Each number is 500 + 50 x the weight over its row's rms, rounded and kept within 0 to 999. Layers, rows and columns count from 0. Numbers have three digits each. The size before them is the row's rms in percent of the matrix's.

# up: layer 7 MLP up, 768x192, rms 0.126, rows 459-463, columns 0-191
# down: layer 7 MLP down (transposed), 768x192, rms 0.118, rows 459-463, columns 0-191
# gate: layer 7 MLP gate, 768x192, rms 0.122, rows 460-463, columns 0-191
up459 103:452489565455474541498513409484528463509374454556546564552504438447537455479513466460534516561501476537536495473415483435532501502473476547575565523427517500533568482520506552581457514464562563526436477436407464423479536482452537460521427505518525516444465507490530431386489487436544477542536436532565456557487573412431510503446528451463477469546436487500390567504468501468556490439494584513514554515526585474455473513386515518527420479578506579503509487602466415519397566525492516528509657513473463566406530541433456395550540507483608422568509529540500479464538567503535411539
down459 102:465582503526528509524447495545524524472553544566456465541514504474465502480516513455491515377490485521413543462595542572449503370513493494444489490526467576492515449551593409470527482521501484431505550564578543506556586462519521556403431447541533466517499514423550519424485508559603519473509515448486454492460557542492487505516451484493581568489513476441606487426450554600415506574434387477518509418521439498457565498407550478569530418489428410431437447537452549510574458425508480588540492504391476440534512462548576521527432417399475570502540485452513534497485534498418540491
gate460 102:425513419486558495487455550552431517502506488534475447506523415498448438496462636528463604558475542524472549558491492469482444488476482624471680569612419482426514501406536515502550482539570405410483477558466534482520529473573514528469518536485470501540502465539516435473523511527555614485529494482490516461564515478548457542502531527552545462395543494515482541428464481515539549563361547442521491463525470580417473553529515490463513482479488414481466435499494497532523505485488491507408558510499459484477591524409398430485390554580526452419576467519573470417558518519474535487
up460 098:539511495514507561495569565457510475507513512453535491405473549507516480467514544447474486497584494588446537489542413568504523512544511486493530567571585483531525469559462500402482464539536480511607620438422452563435486529421564576463448494492564554519506523484471388537547491537454455533483503424512544507482462555403430481541509485587636412553438491538527438548560537408459495458550516536580523506421395434482471564532437493494501463480621580504464477471489521497415582583539451511536568504383506451472472521534502438521562472422433544470476591539522506494567477414465472471
down460 094:516424541458426508495475544554492478493471469494486426539467495422423589513535423500501503481514488485430476503527539593453509524494609434482426434472602448491494533580524460583421494536441489487492529489517464492509517486573553499470515443463479452545477468513609514582416441424472476544621488554509417505596544540459511484407539492526492457469563481508412503491401574492470548471415467496520586500510549557560560434512551506520393572504520573527534502532502468549500561534458553415452550470501523474400515454458535509482410521470581509672544561442468566612500488495472585529
gate461 097:452467461485509549497455590533500499507478535568542552499499565445544579514465480504487518432557447500513517566572473512491505478608528450469457358537568522571474489527554497496481456388502535455534511442431504464555467446587490455465446435540508561408530504607459576502543555547493505608548560508522577566565507517558457505461518475462468489648476509408550587450492628515532539533576531444554540488464558541484465494564569483474450484545458462464557543586562400507520521437482481497528523558543537532572515467371520532547571504473423472572537430565483469534507494516495404576
up461 095:523499463453552486542560460635526523534454492463507522509523517504540454570463456514597404518605462533515462448522472462450484535548564547434462476465485475434596534561593455519402484404460577579450456412537452424495473388439425490503471492502600586409527526530488490589454481463546503490516560521523509523458437564512519521503485385550551467520423479551493536525443484438515527523421415543575585492549489501513584576572558493467437499458457512533466612496490461635498476560396442519466490443584483512462509547423533522527455527525469512518495433507569440488491511477528442469
down461 101:486433444636493506435490516488463393568506544525457532411447450493560486549427545386526550462483484539478536410500544470481508488384470476538488505521478503548460455451517516494551442550520400501490529445424424521496499529561533523452535535518427577549485527391459479474553516544497435507486503440535614484525520440538468576467546522482439459584520516485516480439586507500399628516471541498469484410502406497454533465493500547498520482509459466505547526589467530559490543454460446515479509516400560524522434384470428534558581575448381486581513481499520522511508564408520419606
gate462 110:507488478495423504473611523488442453489575466510454421500478475476485517532417475489446516487488401492529488508465473450508381429567527531491472511459430471478476585473432475514457589486423606525489564490444543465389469487473535548522463579543546549472436460478514405460398386534480516481462494553382599492410522515594509501471504625416511481574543597543515472417523559566546455487416571560555565563604455444527465544464490496472496560432522464511509496466516496422501536517489481439565534507394520493545626535461502496502509476526462452536451457517473506452455501502413552540
up462 110:468599477470531475535508507483593457449605494522588496538575553548543495452456487467473530479563396464476562521528556523482509527530495527532403493474512502556436589438335477539518425481477495476484559513435593545468511516507528514520490532548443490562563479499523506453470567519495486524542525517437425570481467524462449395572514444579507460514410525551425489459561449479474502537513436404492551546386491502415552576545553427460465477479483520551546516385557601511550440571546445519505445450618508509550415470546544562513465537545555461533470635528458531572532513526473454479
down462 104:536469432432436429451461570465506448494504531471500505443399501487335564491504421476482463504542531517459509441534482468513548531483461482468509453516478544410534490514521462516488331543549495517535496523521483600446519473435383383485584483544507496407506522514515551482533479461498458557487477535586396566539483571521558525419548526536458479438437440434453475535494511521474543490566553441432552431425539600456481467467478445562565426550541473453418486545541453557452536498535526517427520596630533474435595479482506537551496541455504545509523512499502473558486470502640517498
gate463 095:472494527485553527479508463433408446518480544425604453472501512442458533521573553524552504534538488481529599550485543499469485441506429484457558500473488484465434495476501437493533518496488581487553542517533478521512497550508623467563520438459505456489501540490511550524475589541582481478442513426470549540508471486479495559585445557451551501574527467499548529420484530430452488574568522579456513452503494631602564593508645613570511500468475495476433505527545495545581428488479567514462578553619538500495535527495477434462513550567476567407426590553536470528458563513467632611
up463 093:480558469524397516519527503608516534434502449438511499497574564445492459383513467425545492493491511464548487550476471523577444467488505542484399416505571527482492526397530379482484510476603615500587416535468461387493442450422510482411484523551431443537493508493485465465487493475507534510570596539512475499523520537441425599474448483435452447518412493539502510468506530531403480530466483475441529487580483461561486577593522450504465500525503564427593616494436430471484555554577482512525585473529439526402484540526506505484505504465479563517497469545400555499551430449399493452
down463 093:566498557507632585484487518505375509487539601553551481516475526473501517459557524553469552504517508497563491574495503518475516432423592406527501601439493506496535537608442484490482634514523431467512457469458542522505423441518489518512524631512495491518493469557497409460474448520372460505507451501484510549431527479535547403556468450538538551503538502511556461542489496571545457457509443490474511526439515547567546440472620428493440440485417467546436508495463556489446561550452496487497571446489440437490448540445538439465452611449535510509403489390421526498485561490552595561